python train.py --num_hidden_layers=10 --hidden_size=224 --num_attention_heads=4 --num_key_value_heads=4 --head_dim=64 --intermediate_size=896 --vocab_size=4096 --hidden_act="tanh_gelu" --norm="layernorm" --norm_place="pre" --norm_eps=1e-05 --positions="rope" --rope_theta=20500.0 --rope_fraction=0.75 --qk_norm=false --attn_scale=0.125 --bias="none" --tie_word_embeddings=false --parallel_block=true --init="normal" --init_std_qkv=0.0443 --init_std_o=0.0549 --init_std_up=0.0633 --init_std_down=0.0633 --optimizer="soap_variant" --learning_rate=0.0122 --weight_decay=0.0 --lr_head=0.0139 --max_grad_norm=2.0 --warmup_steps=200 --schedule="wsd" --decay_fraction=1.0 --decay_shape="linear" --final_lr_fraction=0.0 --batch_tokens=131072 --max_seq_len=512 --doc_mask=true --z_loss=1e-05 --train_tokens=395900000 --max_steps=3021 --dataset="wikipedia_en"
Each number is 50 + 10 x the weight over the matrix's rms, rounded and kept within 0 to 99. Layers, rows and columns count from 0.

# layer 7 attention value, 256x224, rms 0.0443, rows 134-148, columns 112-223
41 59 62 58 47 69 42 48 41 53 60 71 37 44 60 62 72 61 34 66 53 39 65 50 40 55 58 44 68 59 46 45 63 41 56 55 39 62 52 70 58 56 54 41 38 56 62 53 37 64 29 49 37 44 32 46 38 55 36 50 35 58 60 43 61 61 61 50 54 59 45 75 64 49 41 45 41 61 61 27 33 47 44 70 23 63 58 51 53 58 59 51 46 71 48 76 39 58 35 45 50 56 54 33 59 54 46 50 42 32 62 51
59 39 54 73 49 37 57 60 49 61 71 53 47 42 68 47 49 43 50 62 48 38 57 66 61 52 60 32 58 42 25 63 43 71 44 24 60 55 56 53 63 40 56 43 51 55 44 35 47 49 43 52 57 44 57 44 46 38 57 44 56 52 51 49 63 46 58 51 42 58 49 62 29 50 47 53 51 56 63 39 50 47 56 48 58 53 41 32 47 65 54 37 43 49 54 34 33 51 26 63 41 31 47 38 49 55 46 44 38 45 42 67
38 48 38 71 54 39 41 60 65 78 48 44 50 48 54 45 54 33 41 62 45 40 47 58 44 38 46 47 48 60 48 39 53 34 46 45 63 46 48 23 50 55 37 63 59 65 34 51 54 41 56 60 63 61 38 58 55 55 37 54 60 43 42 56 47 44 35 55 69 63 59 61 54 49 39 39 75 37 45 33 62 58 47 42 48 43 58 68 41 44 38 55 53 61 63 71 72 42 61 61 57 46 43 51 46 47 47 43 56 40 40 42
55 47 47 56 44 55 38 52 55 38 51 48 60 44 36 47 46 60 72 56 78 48 68 57 61 46 43 65 48 79 60 35 64 47 43 51 69 53 57 54 60 76 39 54 41 45 63 37 65 69 52 36 55 32 45 67 43 47 55 38 55 56 71 41 51 62 35 64 54 54 48 34 68 50 55 63 38 70 60 54 70 45 50 68 52 64 49 51 32 43 64 32 38 35 54 74 48 52 49 46 51 39 74 55 66 53 55 50 46 41 54 46
48 54 44 44 68 55 60 51 34 65 48 45 57 40 45 43 59 36 33 51 27 49 59 36 51 41 36 36 28 60 66 46 47 36 68 43 47 37 47 68 31 37 57 39 58 60 46 54 55 54 46 62 38 44 51 58 71 61 46 28 43 60 34 45 63 33 52 58 37 51 49 62 34 59 42 35 42 43 52 43 53 71 61 58 40 39 44 40 54 50 66 52 56 41 26 48 42 24 65 51 45 55 59 44 90 35 47 30 59 50 55 44
52 46 54 53 47 49 44 61 46 47 52 65 41 43 56 50 50 51 63 37 57 47 60 57 48 53 57 42 68 47 31 47 35 59 37 45 29 58 39 54 32 40 47 50 30 57 55 63 63 54 68 61 46 44 45 64 47 55 41 52 61 64 48 62 34 47 59 51 46 59 31 51 63 55 81 41 65 51 54 62 48 44 53 43 54 30 31 43 34 47 60 45 61 59 60 44 41 35 31 47 55 46 37 42 59 51 61 60 67 36 70 51
56 43 43 45 49 59 62 48 41 39 51 51 42 62 54 64 57 56 63 50 39 46 43 50 50 37 49 59 55 45 53 48 47 50 53 21 42 65 47 53 65 60 43 37 65 47 50 42 40 30 49 56 58 42 33 53 42 53 38 76 70 50 39 69 50 52 50 68 62 42 53 51 56 57 46 60 55 44 27 38 43 36 54 50 64 50 35 52 51 47 45 56 64 53 36 66 59 57 54 50 52 30 63 56 47 54 46 36 57 50 57 43
45 49 39 57 55 53 43 59 55 43 51 38 73 72 40 59 55 70 25 54 52 61 54 55 52 56 28 62 79 44 58 63 33 51 55 54 45 54 43 56 46 47 50 46 61 33 43 46 54 30 45 57 52 26 55 52 51 42 53 44 55 29 46 35 56 35 57 51 60 51 59 51 45 50 64 37 52 68 46 46 63 44 34 56 57 46 47 46 38 56 59 55 66 38 50 44 53 42 36 47 42 45 35 58 14 43 49 50 57 60 56 36
67 43 43 39 40 59 36 38 62 53 40 42 36 66 54 56 62 39 58 46 45 48 50 53 43 67 39 53 54 45 40 38 34 73 39 64 57 62 57 52 54 51 56 46 68 51 42 63 57 40 53 36 59 48 66 52 57 36 37 44 61 56 44 45 54 61 44 40 60 64 41 62 56 61 62 57 48 59 43 53 49 44 49 70 61 58 49 46 46 76 85 44 52 40 56 56 70 63 39 66 52 34 48 41 55 57 52 49 49 64 44 49
52 59 44 38 38 48 41 46 48 72 41 40 49 69 32 52 49 53 72 41 48 23 70 46 50 49 48 46 68 51 41 37 46 44 56 38 40 53 42 46 54 45 52 54 54 52 38 24 44 62 43 42 65 54 63 34 55 46 35 43 55 50 84 59 70 73 60 52 39 41 37 46 34 67 51 53 66 38 50 32 38 58 44 44 37 53 40 37 45 32 52 35 47 60 79 61 40 59 43 66 40 57 42 54 45 38 45 45 54 49 53 39
46 50 44 52 60 60 57 46 37 51 54 87 46 45 45 45 57 68 45 45 37 55 59 50 57 61 65 64 59 59 63 60 65 82 47 45 67 67 50 35 48 70 40 48 54 68 41 54 66 39 58 60 76 44 60 40 50 29 32 59 58 41 49 70 48 38 57 62 58 62 47 59 44 54 52 58 55 39 48 61 36 51 33 67 54 62 68 53 47 61 35 55 39 47 53 36 45 54 47 60 58 47 26 83 52 53 52 53 54 71 53 80
43 57 51 49 52 51 59 42 46 51 62 34 60 54 45 49 71 66 56 54 47 43 53 57 51 50 53 55 57 51 46 37 47 47 44 54 60 67 35 46 39 66 28 75 51 42 65 65 64 51 33 49 43 45 37 49 59 50 64 56 44 39 49 42 71 57 35 33 59 30 48 50 28 44 63 54 65 41 36 51 65 40 37 49 61 48 55 49 61 52 64 59 41 54 43 51 41 41 55 65 62 56 59 48 41 43 46 23 48 33 54 33
71 58 51 59 58 56 54 55 50 56 55 39 52 45 52 42 46 40 32 58 50 38 63 54 37 36 41 53 28 42 54 50 37 41 61 35 55 70 41 52 71 35 69 40 43 58 58 55 44 59 50 41 64 56 65 60 40 73 49 63 50 50 67 45 41 62 48 47 43 14 44 46 37 47 43 45 63 68 52 75 41 54 46 46 53 53 54 44 46 59 47 54 48 49 59 67 37 58 55 56 41 54 47 51 47 63 61 48 46 48 48 54
46 29 33 50 50 44 54 64 53 57 41 42 35 55 59 65 46 70 46 58 29 59 36 51 64 51 74 63 34 67 58 35 39 44 29 52 57 55 57 44 55 38 76 49 49 45 48 67 55 60 46 31 47 60 34 51 55 65 36 45 31 35 50 40 54 53 46 54 66 51 59 54 39 52 36 64 40 56 63 38 43 47 35 50 39 55 48 45 49 70 62 35 43 47 33 54 47 48 69 54 58 50 43 47 49 56 64 59 48 64 39 37
40 64 53 58 43 59 57 37 67 38 42 31 42 39 64 31 34 40 57 79 48 29 55 41 52 61 51 46 35 32 44 45 67 65 43 42 47 51 70 37 65 69 63 60 58 42 35 66 60 63 39 53 62 43 52 50 55 53 60 45 46 50 55 42 44 30 57 57 54 40 30 64 39 45 57 36 32 64 42 52 51 57 37 48 23 61 51 35 39 55 46 45 57 29 58 59 50 45 31 38 62 49 57 36 38 46 49 79 50 53 37 56
# layer 7 attention output (transposed), 256x224, rms 0.0546, rows 134-147, columns 112-223
54 52 42 55 60 56 65 49 44 44 34 41 43 58 36 50 50 41 49 55 55 49 35 53 47 63 68 42 45 63 49 33 56 46 48 63 75 41 41 46 52 36 47 49 61 51 32 54 62 35 74 60 49 58 42 50 55 50 60 22 59 54 49 59 36 50 49 46 55 30 38 61 40 24 54 59 65 52 35 82 61 42 51 31 41 42 49 40 47 49 30 38 37 48 69 38 65 45 56 54 52 38 28 72 54 41 45 58 56 37 60 49
27 58 41 31 64 46 51 58 64 33 45 42 39 75 40 59 50 55 60 68 42 48 43 48 31 56 65 64 43 52 49 52 56 40 77 61 57 56 44 31 54 40 50 57 47 45 52 41 50 48 69 48 64 54 62 50 47 43 52 47 35 55 36 56 56 53 62 46 61 38 57 51 44 67 41 30 46 41 64 65 44 38 33 52 51 62 39 74 41 56 59 52 64 49 46 45 53 55 44 34 58 76 70 43 46 44 46 31 40 41 58 56
49 43 66 43 57 47 72 24 58 48 53 53 57 50 36 53 36 48 55 44 47 51 41 58 59 52 50 56 56 68 52 47 45 70 50 43 58 38 60 60 52 51 42 27 53 36 69 49 47 44 49 56 31 53 48 55 37 44 51 35 51 56 51 42 50 35 55 44 36 48 38 54 53 67 58 43 68 34 37 68 56 51 64 46 56 48 45 59 52 35 26 47 39 37 57 45 44 50 42 26 60 52 71 39 62 77 47 41 49 67 40 54
60 56 37 32 35 49 42 53 56 49 37 44 33 32 53 44 52 33 25 53 42 46 40 40 52 54 37 57 47 34 49 35 59 35 63 44 44 72 57 56 50 27 53 54 70 38 50 61 44 40 66 55 54 57 65 54 51 51 51 50 50 45 39 56 26 28 49 42 37 36 49 26 47 51 62 41 42 42 45 50 64 56 57 48 41 54 47 45 42 43 34 63 39 51 56 46 42 34 56 34 61 45 33 42 47 50 62 31 67 58 38 53
56 32 64 51 48 69 33 37 36 29 58 43 27 59 46 50 52 65 56 58 49 60 52 50 48 43 39 55 47 20 51 56 40 57 53 65 47 61 67 54 70 43 45 41 50 43 36 31 43 73 52 50 50 40 52 25 52 64 53 40 53 46 45 42 46 51 52 42 37 53 56 52 52 48 55 44 56 53 48 45 51 46 38 52 39 68 49 47 47 47 47 53 59 35 56 48 55 49 43 48 47 55 43 34 23 51 51 67 57 53 47 71
50 33 29 42 54 51 43 35 38 55 61 39 38 53 36 55 53 27 56 57 62 51 57 58 40 49 58 71 70 40 61 46 54 53 63 66 64 62 50 52 63 40 48 49 51 24 34 48 59 53 38 49 52 40 45 39 35 70 60 51 43 40 31 57 56 54 48 42 71 40 61 45 41 53 43 44 49 50 58 44 45 44 75 47 48 38 67 48 48 52 35 46 36 44 46 57 47 62 56 55 38 42 56 60 55 58 47 57 57 61 47 60
38 48 53 47 51 52 65 41 56 80 49 44 52 50 57 38 57 62 71 65 46 45 56 77 35 52 61 68 41 58 44 53 48 59 38 53 56 27 47 54 48 30 65 56 49 28 46 48 53 46 53 44 43 79 51 51 62 56 52 30 68 43 59 49 65 49 32 49 62 58 67 60 51 38 38 64 53 48 49 55 54 67 47 28 44 41 67 61 59 59 62 44 41 55 55 48 34 48 48 34 47 55 56 32 39 34 25 41 49 63 41 54
49 44 43 58 69 46 46 48 57 40 38 54 23 36 62 52 39 55 60 35 43 41 49 47 45 38 53 54 29 63 44 28 46 45 42 43 46 64 65 62 62 44 49 58 61 48 60 71 45 66 44 50 67 38 67 49 53 51 54 44 39 49 64 59 55 46 50 59 47 37 55 39 59 63 40 55 63 32 38 54 37 53 57 60 55 52 49 31 57 44 60 58 60 64 60 51 50 42 50 54 46 46 60 49 56 60 45 31 40 49 52 62
46 69 48 50 51 48 80 69 29 38 47 49 46 34 46 53 50 46 68 61 54 54 60 51 38 40 54 54 50 38 57 57 41 53 49 49 47 70 33 58 51 46 54 51 47 45 44 32 41 77 53 73 54 58 49 59 41 32 64 57 42 50 46 73 54 27 24 62 51 50 64 63 48 50 52 41 45 67 54 45 61 42 56 55 46 63 49 39 48 46 54 41 63 50 40 53 31 37 41 44 44 52 47 66 58 30 32 40 46 48 38 48
33 49 53 42 45 34 52 47 67 43 65 46 43 48 55 56 50 38 56 41 55 53 41 54 48 55 42 58 58 45 55 69 67 45 38 45 62 47 57 56 55 52 50 44 41 53 47 47 70 49 68 41 60 49 43 52 43 60 66 61 76 62 42 49 37 45 51 35 54 54 54 49 48 45 65 59 55 62 30 67 61 47 39 68 34 61 52 65 58 52 40 39 52 52 36 55 51 39 32 47 41 42 47 49 45 49 54 62 47 60 28 64
35 41 63 54 46 43 50 43 73 41 55 55 54 44 37 72 60 42 78 44 52 49 42 49 55 39 68 48 54 36 42 52 49 60 60 33 43 45 57 54 53 32 47 45 67 55 73 49 47 56 32 68 42 56 57 62 50 54 61 43 42 53 48 34 47 57 29 35 57 39 56 61 50 60 42 56 35 41 71 59 46 68 53 52 29 32 34 54 48 26 68 67 52 35 40 56 55 39 45 43 49 45 61 42 57 40 54 59 56 53 53 31
54 45 28 41 69 39 59 68 43 65 48 44 60 52 58 56 60 53 70 42 28 55 48 48 41 52 30 55 45 56 61 48 57 61 66 59 15 57 58 53 59 54 71 46 37 52 67 57 35 53 51 44 46 47 41 42 53 48 42 47 54 71 50 57 41 48 39 47 28 46 30 54 43 42 57 76 29 34 49 46 43 71 52 43 46 48 46 45 57 57 36 47 72 46 68 50 55 49 47 37 51 48 49 60 52 49 39 43 39 66 51 52
57 47 46 41 73 46 44 65 50 49 54 55 38 59 52 41 61 72 43 41 43 55 41 42 39 52 59 48 54 63 55 35 68 52 38 62 48 42 52 38 40 53 46 57 46 41 56 31 24 57 61 38 51 51 47 44 65 65 53 44 62 29 43 38 52 38 60 38 43 52 27 37 43 60 54 52 58 48 34 56 46 71 39 45 40 47 61 59 48 52 45 36 62 46 17 28 67 61 41 47 68 40 32 50 43 47 15 45 65 49 53 66
75 57 52 44 36 57 43 58 48 44 69 48 55 64 52 46 62 59 53 68 56 46 42 56 49 44 42 48 82 62 58 65 66 55 51 40 40 64 46 43 50 61 42 59 52 47 57 52 48 49 52 63 57 31 69 56 49 34 41 38 55 61 65 66 40 62 45 41 42 46 49 35 52 41 37 62 46 49 45 49 47 46 53 29 43 42 54 54 60 49 47 50 44 47 58 53 42 61 40 52 50 48 49 45 53 37 44 45 45 42 64 45